Each number is 500 + 25 x the weight over the matrix's rms, rounded and kept within 0 to 999. Layers, rows and columns count from 0. Numbers have three digits each.

# down: layer 5 MLP down (transposed), 512x128, rms 0.328, rows 16-40, columns 0-127
# up: layer 5 MLP up, 512x128, rms 0.331, rows 17-40, columns 0-127
down16:500531507509501514487547540469486472486517478462473487513488516519492489481475417513512485466484505561478466486480511501560460466475526503481550477491523503525537500535465530507501556508504524519545491509529469529432544426469543490510519477469516476452534481519535535513511488477528498536494494480512519489497496510510502515502531462489523525520460492531460504462486520505504534458524
up17:533517517514480476504468531506495506522449468483480499444484502519473447461469509454483501542423475508503506499513557486543490491510472498528468496450501486504505522493502567486500480515509500481471480513502450480456515503485541520466500547550502539543479491490478516506519457489486528455522495487489494516495536507563498471522522542487542489509521484566493481482457562526489496503518
down17:505472516531530527490497503507472521479471507468508499481528519541528512505501471505515460502459500516540525486546539492536475480478463572466469511530508575523521505506521449469496507485523446509487466426508544454509482508528507448428550496473437453475513440507467465461492501480499550496536518531515473505533515485537493484534478438513494513480522507476486526465475474451467473501545
up18:453559481521534476511524502465513518529508513444529485472527551455530516454549432486446556505489435513483497548474449485502535532480552529535445470521473504423516479504542481532527513499482457565494508493483540495496486462491521516453482519494504457518495492510452510545496454521498525495485470476470521500492498508504484485485518514516543500468524475561473440439507487529470540492505
down18:510422517445508521514501514464535533472467585522460476503495493529512442463509538572505492456425527535535439455474484503441487440514466526516497511501562475524503487470499484497461485502480577545479548515523499523523521517490484507519530475478517553555574507470512518478507531518519483506509545480510483499513523535499523487526501542505526539488489461452492459524456542505469467525484
up19:505526563502453489469491488522486545480488500537499557502516524524491524506513484501511558519483541502476471537492501508479525494480503439522495485542525531488523526536513518452463522494441468509460462557432459501485493493532466478472499472482525520487550517485497508509510541498488484444493499540517470496509593465508486475490507530477489498494479528502502460465463509480498464513515
down19:552482476505463488527515524528501443549453527497497486526538494476478519502464460478516496541484453455504541520529538479520481482466437464463503515572493533510578479510485520460481510458469505462495492501468488478489530517483486500528499459507504483528519492528473459503498490500504491465477511523467462568511481487496528515479498526507503501559461496464516516463459508478495463522436
up20:549523505492537491488516540545523514472486497471482503492474525524486492486492510525491487476499500538476500531490480485509532523530526487494494510497526502494513490527476530483517545513519499482526459456509509500512486518536491505480446533479522498548484503529491533493501473508487512477496515518475515472518475502473489518481501552535486492487455521488472556507443486504480490477533
down20:497477455512521516504485484470485501526521468522469495512554520524474502511495541513478483482481536530524533460526490522512469505489471471504512501524474505530457486479527498474509500547530511532505481500501497467513533549503543528553494479541473493444511474477472528499549520536484490465465477476499505537489500533487501501517498489492473481483520479515496500516531483494501520476499
up21:508560491496488488535518499472504490449482472507489511460480510505546549480505521470495523465492484536499532519521500504479471484502492520482500508518486495483478506531489512517509470502530513504506510512489540466548498499491536490496499514483520497519463479498474494506498480457515480492533501493485490446504499529483477491518477484477484472511546461486492514471544516492514508521521
down21:483499534475487478528484517498546507492488537515498515486486476492509552519464541448497514488466506561517477506533509509509487497529491483496497504529492531447530486473496508478466496529523527489520501511474467485485499449499543521509487495471462484497510521487513572509515520472514521504466547487512468489479496568469453499513484504542494481497499434548479503525504517526515501487518
up22:462531486498512473498540507504492488479521484466497531473489479499498499523534517487499464523507530488539491509445519521528503531542479450514470508475465499508491508552521506466479517494492501482500513479497518478567534508459503516551529478533510523475529470503479444505526482482519535483490464525524514497495493467480465525522491468486488467543546508503474494468510457518484487417520
down22:504483478524490487494563519458476509485519468464475513456468500478487485526501497515486495552511486519546494521449548536492465535549476497515508441466466501492504503481465525511480492441487480515490492529456498558535524485458555497534535448453527493535508534484507497479482447493476524464503515537509522446428502481465511446518472504463448454512555527544511507459525520491564516498540
up23:494480515498481516482495539588537479539505509505476475508530525529508486469492512501484509493532506541482499524523493492527485498472496517489486505464496511503510506474500449540495463508473562459486485512497535465519496507505489486501462517483498480494517507459500487501500507521522510478495502506521502492494512484516503514467484460548513485502523465481473509479512498504487507519498
down23:492498499466506520489512484531511507499504518469529507506491489470479526501510471499481528520470468524510489491502512473474519503507510485502512536470508470471536534531510510486492469480493487538517510483525490509508489500495540478495489529507514522531541496509486532495504506500504503498513509532502502498518525505494514514502513523482521444492535554498542510567484475498494484501500
up24:499473510434494520526483498493521536506534504485538504468502492499490468470506510537485521505469467492476517556513489528510520488501474525470482493491505511546504499532487506529489475505487494483520515509473533496478504503502494511470497496541453544529512457461489513510506485520505530516437488466517505459492535490477503505513539475520467502505488483501474521512528495513479497513470
down24:523491470494519498494527487526507461525487468471418512472510486505491535500514503502478452476465471516485453510530508489512506520468505497456475488473535507485521470481483545521509463503485495507473518465491539511467527470496455474503478497458472472480489522491530493475531472528506537459506534484515482475494520490496533479505513483508512533504489484496508466524474514536535511522503
up25:503515520520478549496511472539488499520503506452475515548524556488500486525519498497487497530501483489506486491488473533529509441487493456551501508486536527491513514532509456517475481520504535494509494494481481501520551492503487486532500472471533475463516476486503525483491532476484488455503513521467481502487525533533453529501455530463509468462518493504516495549463527556444519473464
down25:487484500503450501472496463484484508495492529503463496512472472499511488500471494486425480475478483516518474478502519504480489502487533501477494483496538476494517482467520496500483492523455467487497503481468485490487504531453528565510491506470508497479466463481497505468514499494461520477488521511505484467524463478481505491499474486449513478493513460487522495499507499500493521492495
up26:483496510521519504478547527492517474478516487526501517517467502550522507471477485468500509508542561488455543523506474486487472526525510537483477525448474496485482510489502481495479492514512468521508500533485518533501530484481495531491509518497528471515522525543498502499479471505503516501469492495510522474545495468521537500475527502469459462486518482513466497501536516506472504524498
down26:488539489505512518479495528518513502501497495540479475504504522481514461530536490530517483477486508504493479462464492492514514508522510507493514475518498491494518464533489533463501505503527466508492521521495475468497482483515506483491474498498480470466464459501492508464459514503461514494483488462499541481491503483501517508497493523526460494534492505530519501566469513493513530544472
up27:471490491494474478534513520461496524506529503485474491488512505525533530498518482493533485487541536469508514484476487525462494501517499512471495499524531465520466479526539514498444503468550476497528496529496528502455536507516493523515504532521499508488535482527509475526526531469452529508480471518489489504486514505509492508516488559508473470486507504513478468481507505495500503446503
down27:458519477522553544469521519512532512507487458533494491480477512511507486488519529508479512491503493527462499527539515501529496504504488501466491539498521507470532549502496497507538496539468496463506557510510531514550492491477503526472517507506496520522473537499575500488534486497492496479536543546466518503528527513481507477507492513498476490478517521493502514494495523472500509459472
up28:503501523520506540482519500493482486514483520480501475500482472479528457471486475466505516545468516489523508491486514470498504545497516465431504514497523527509497503519511532490476505491510541535486481467520489515535545492518462488456513504483515482507492520482499486534505440496485497515472446492513466488475490533534512514483525480500513466489477504534515514500486484496523493524480
down28:514458487508505488480507548490492486506525490497465512439519500480453533509438494481504487472549464488511487535473512534486513511498492514479491517487531494530532473516527491494500518477492511495497510488516507518498521459527499513515510495449494520475465502501485517510529485495520481533541510520564543535498497518514514491497461481553507500502530503523489525502510480481555518488478
up29:514504493489503536487495539506477518493502499494510485506516511549531541510514485447477465485503464536489512519444526521459419485501476511471511481491530521540472526509505481487487502465486491553475440502467490552531452490508508459503453504522539456486510492501564473544442521502486424505480497513501464485557492569515536500497451544479491512509505517483458476463488521507435536560460
down29:532486456475459506494522508502499505592490422512532536498549501538473525506451409476485531487536493503539472507497539511499491495475485564440503489538478539544561547485492474482524460510456491459509568528501474506513525532508494496459505521464506532465490452515492441461528462525502555476482481502488484529508498480446504515506567492494496521477554533492495501469499511458456513527440
up30:501532522488490468520486534522532508499534463507501483458502520509507517485491470519473506535448494537485522530538498499512516476479467524543513512518475512451500481496518520510518495494481523527535497579537497479483542535508493511479476504492485485508518470476490501496496491496488497534473513448482522473515522545479471495524474483493513490462457485498496518479484491474499519493535
down30:470485522487458485513498463523460520488481501476461536529490450532514496477534485496474496512479512498487526551524517486491505497498498514475516490510514519534551508513509459484520521473520466501500510509449495512508489482490546504501516489443518482478479542535497515501515473492481504546510516519503473525460501500490503506517528495516497488490486488444550484458473495502438440542501
up31:526514514505480514489485498512511526518534500511492470503511508520493492494513509485483505512513538509529526482476504476549485491482489497485510521471524442504523485516510468489509498481517504517474533526544457486490486494516463498490444447488455495473501489487493509477473473548497518476543465554506510508521541518486554503452508511502531514483521487485511457494510484486487466479526
down31:516519497509543517502511479503505507526544494507496511524532507554482528495475512502494531530504498489475559452515501541503490496515456501518488505499493522503523507557523512481504508512512456543496467512459464498484482435496471464479539505476482502440499519531484511504487543480521455491458506508491471518512505500529467471500498473466508530513518502504478503507507492550477497484518
up32:485497501496501498500500447535494496481525432503522530518467495532480545489516495466551490518510510501475490489502509445534510513473501520471487542502537472503516479500502494550524458434519495481469552482507551490525496506513487518517476518473521506513501463515504514534474512472487461499470494524518497528478478520509520527491488493488514475523484471547536487514471503494516509508467
down32:479502490508516496507475518505503483441508517480484450503537515502517505469471517517523493497457513493493481498464515534441473454516490472497532537509466491509505525509503484477533476554510534538499484502493447508486482504458533488500463525510538557513520503466494509470440502495501539499486525500492478505509510494502532481497488516510510504509489519467454510524545476537511530534505
up33:539477531481487484459510492531515539467423510462500473528494532463496545492473446456526507497512477483493515517506539501545493509529503500496497516485489498510501512520518510489503513520528536473523529485504487515482498525491499496523483511511460515514532506504522501513477505469539475512495481502502491497492464475536534484461544556497482480510500500529497519524493490537461486464511
down33:452503530515501495522473457482523499552542493505488491520445491489547509553479513509453515497469474500517471485521491492499469460492516476464512481520500539507516470543527491505513498507485485486447493502488512509492506509505492520484536530470501459486478510507521521564535493541491485488513528497457488505529492524503512519513525488514497499505525483477508508538501528479498488490501
up34:503505487466493471497527505456483487536491512504539487492544505516509526567471481482514453518525509470497521469467520482454513476537503515502506516514559492511502522506498493502508518479541496525505514491470507464511511522487513518497483492506478511466503486539471475462503518450474486503489525504464475464529514486490515504539541476494496492514474517519509509499493484465510517501503
down34:506472437500489489438540482522460524465472487486511464449515561538511479512490464486480512513508489483519541462491487519501520506478486500504488506503521467500508507546509475521525500503493478492482495476494478505535470476449507469480482496492488492487521475503530457536481457499512484539482507485516485530552521444487525520503543456492487530461504473497509519466532493446493502500487
up35:485491500472483513518490540519523468521565441488535512470488524492514519511492492497534538515500455506522528483519491532440481504479520519509504493486455500512469536499529556490548535497535458472509478547524456517470477423510504505488501542557507507546541462459560482494496499460507469463464482489510490484466465463481494469546483572484510488543498528485491510537516495502501474502486
down35:496506526476457537536529500544486498530485513456547489470477508482517498551490499505490526511452437498480461486526548490495520522476518474501489504502469492486490523458498528496499561521521532514504490469452451476468510477498476535494504512466499492538530477460529458532446526437499473449514475499525497513543515454487467439485462557493514457500518486446437468479526509474484523494533
up36:473471495542525497501523515530446493492475526491454486468500531481483541495519466505491517472521459496488480485506497518526525511488502533527504501516497467513487477521538466516481522499512500500537508553522469497500486515505448497512490498497528529506472508518480491444546513541458449530510503549492502462482517500534537564513468522560513484478519492502499508510452504487473507477458
down36:470489534508490508469471508509502515487540479487504511498530498482531535492459460522537493533524464516489541490411525501457521450524534518490520512524523538527534526438474537464479492499484532541471514531512494506516480492497541528511495498493475520494475530531489522515508497515478544501463482501495520515516523495484458491513500478453461473495508508480466485492487540481509492502474
up37:527510516465490487487526444526489472475548515517511554508544476478540554512539493539522534528458486492485511525525517522490517459473508456496479497491459564524470515468515506530463524505473474513475501473535548439500554469483446527458507512486485469483436486523482464572478534533444491491510492510527500490545505485501483491475575482420490513458484557512508495511585490499512523494501
down37:538472499483496511495547470515511516464522486459506543485498537505499543490449483523509501546493517513508487500505512513490474529539444518430531536456459517496509464540512527526495476461511471539481524506516533442505502505460435535464533436488482522514478465471467478504509506426513492549480512487571505525497549537533477544496496526512470490578521556508480485438507536470497483468506
up38:521483558484506495493520459504469472486484465487513497513472519475489510457509482516549481496513490521500495467516503505529509518493509461458506482492563532509512495469469486518543479520504456557525510510529529505474484548493460516467484526522496497475528525507487480507485477471442458502503476498533521496500535517480504502570502502529467466522474487524510547474480439505543490454489
down38:497490510536527537504491524498538481509463465502516511503506510557467472464450500469474513468499514512495496505480476550473487534549576554491505437457550521504495475536495508464497524529538490498493548473491476484498541533527468499498464506550482526507500536517521481489530485470489519464516500449487495454491509517521538468512488506466486501471537526517516547488468472505491505497520
up39:496527529477506545467496495492475515522501472522525499483504483466512501528512478501483542512473469510479496478517515487492521543487519512506473520517515494506511466466499485488479521504576504528498503508512476475527499509453461502504472521469539544489467522483497491486447485504493516492492475541494476456442487504456516500540500516494488506522455530499517548500483521521501518514470
down39:469508536468491522509500498466533496499474485471441526515463456537497468519467547460468483477480545533500500497526496509511495508504493512515496497518499539494485456488509465519516497505453532478496521499493509507534475534480493528451512457505536473526498467505514487500493504494510479485510512502518503493490484505545503498494461465487514490511534497520524547506456491483463506499489
up40:513519495498473501519460486449511495514492482503480526478529490474502506514515479473548498512537485502510488450470498464489501506476518550428474529493502480488503490505478508495501482519509505484517506570515467497468517506474473512495477499512480539504518502523515483487502518481497527534524492526487501484509468538560533483563504470449555502501479479563510529483486507492486499512463
down40:491515493483501513497503473493493514471495491498503492502475522518515478480466522522511498509501505524503501525510466514487491490488477546500547486506510528473510505468525469498492458499494505506466471476472517538530490498513484479478511507471521478495498514506503514504465516523482481505481500528504462509519515465519488490464509509512508502468512515510457483473472478499490489475519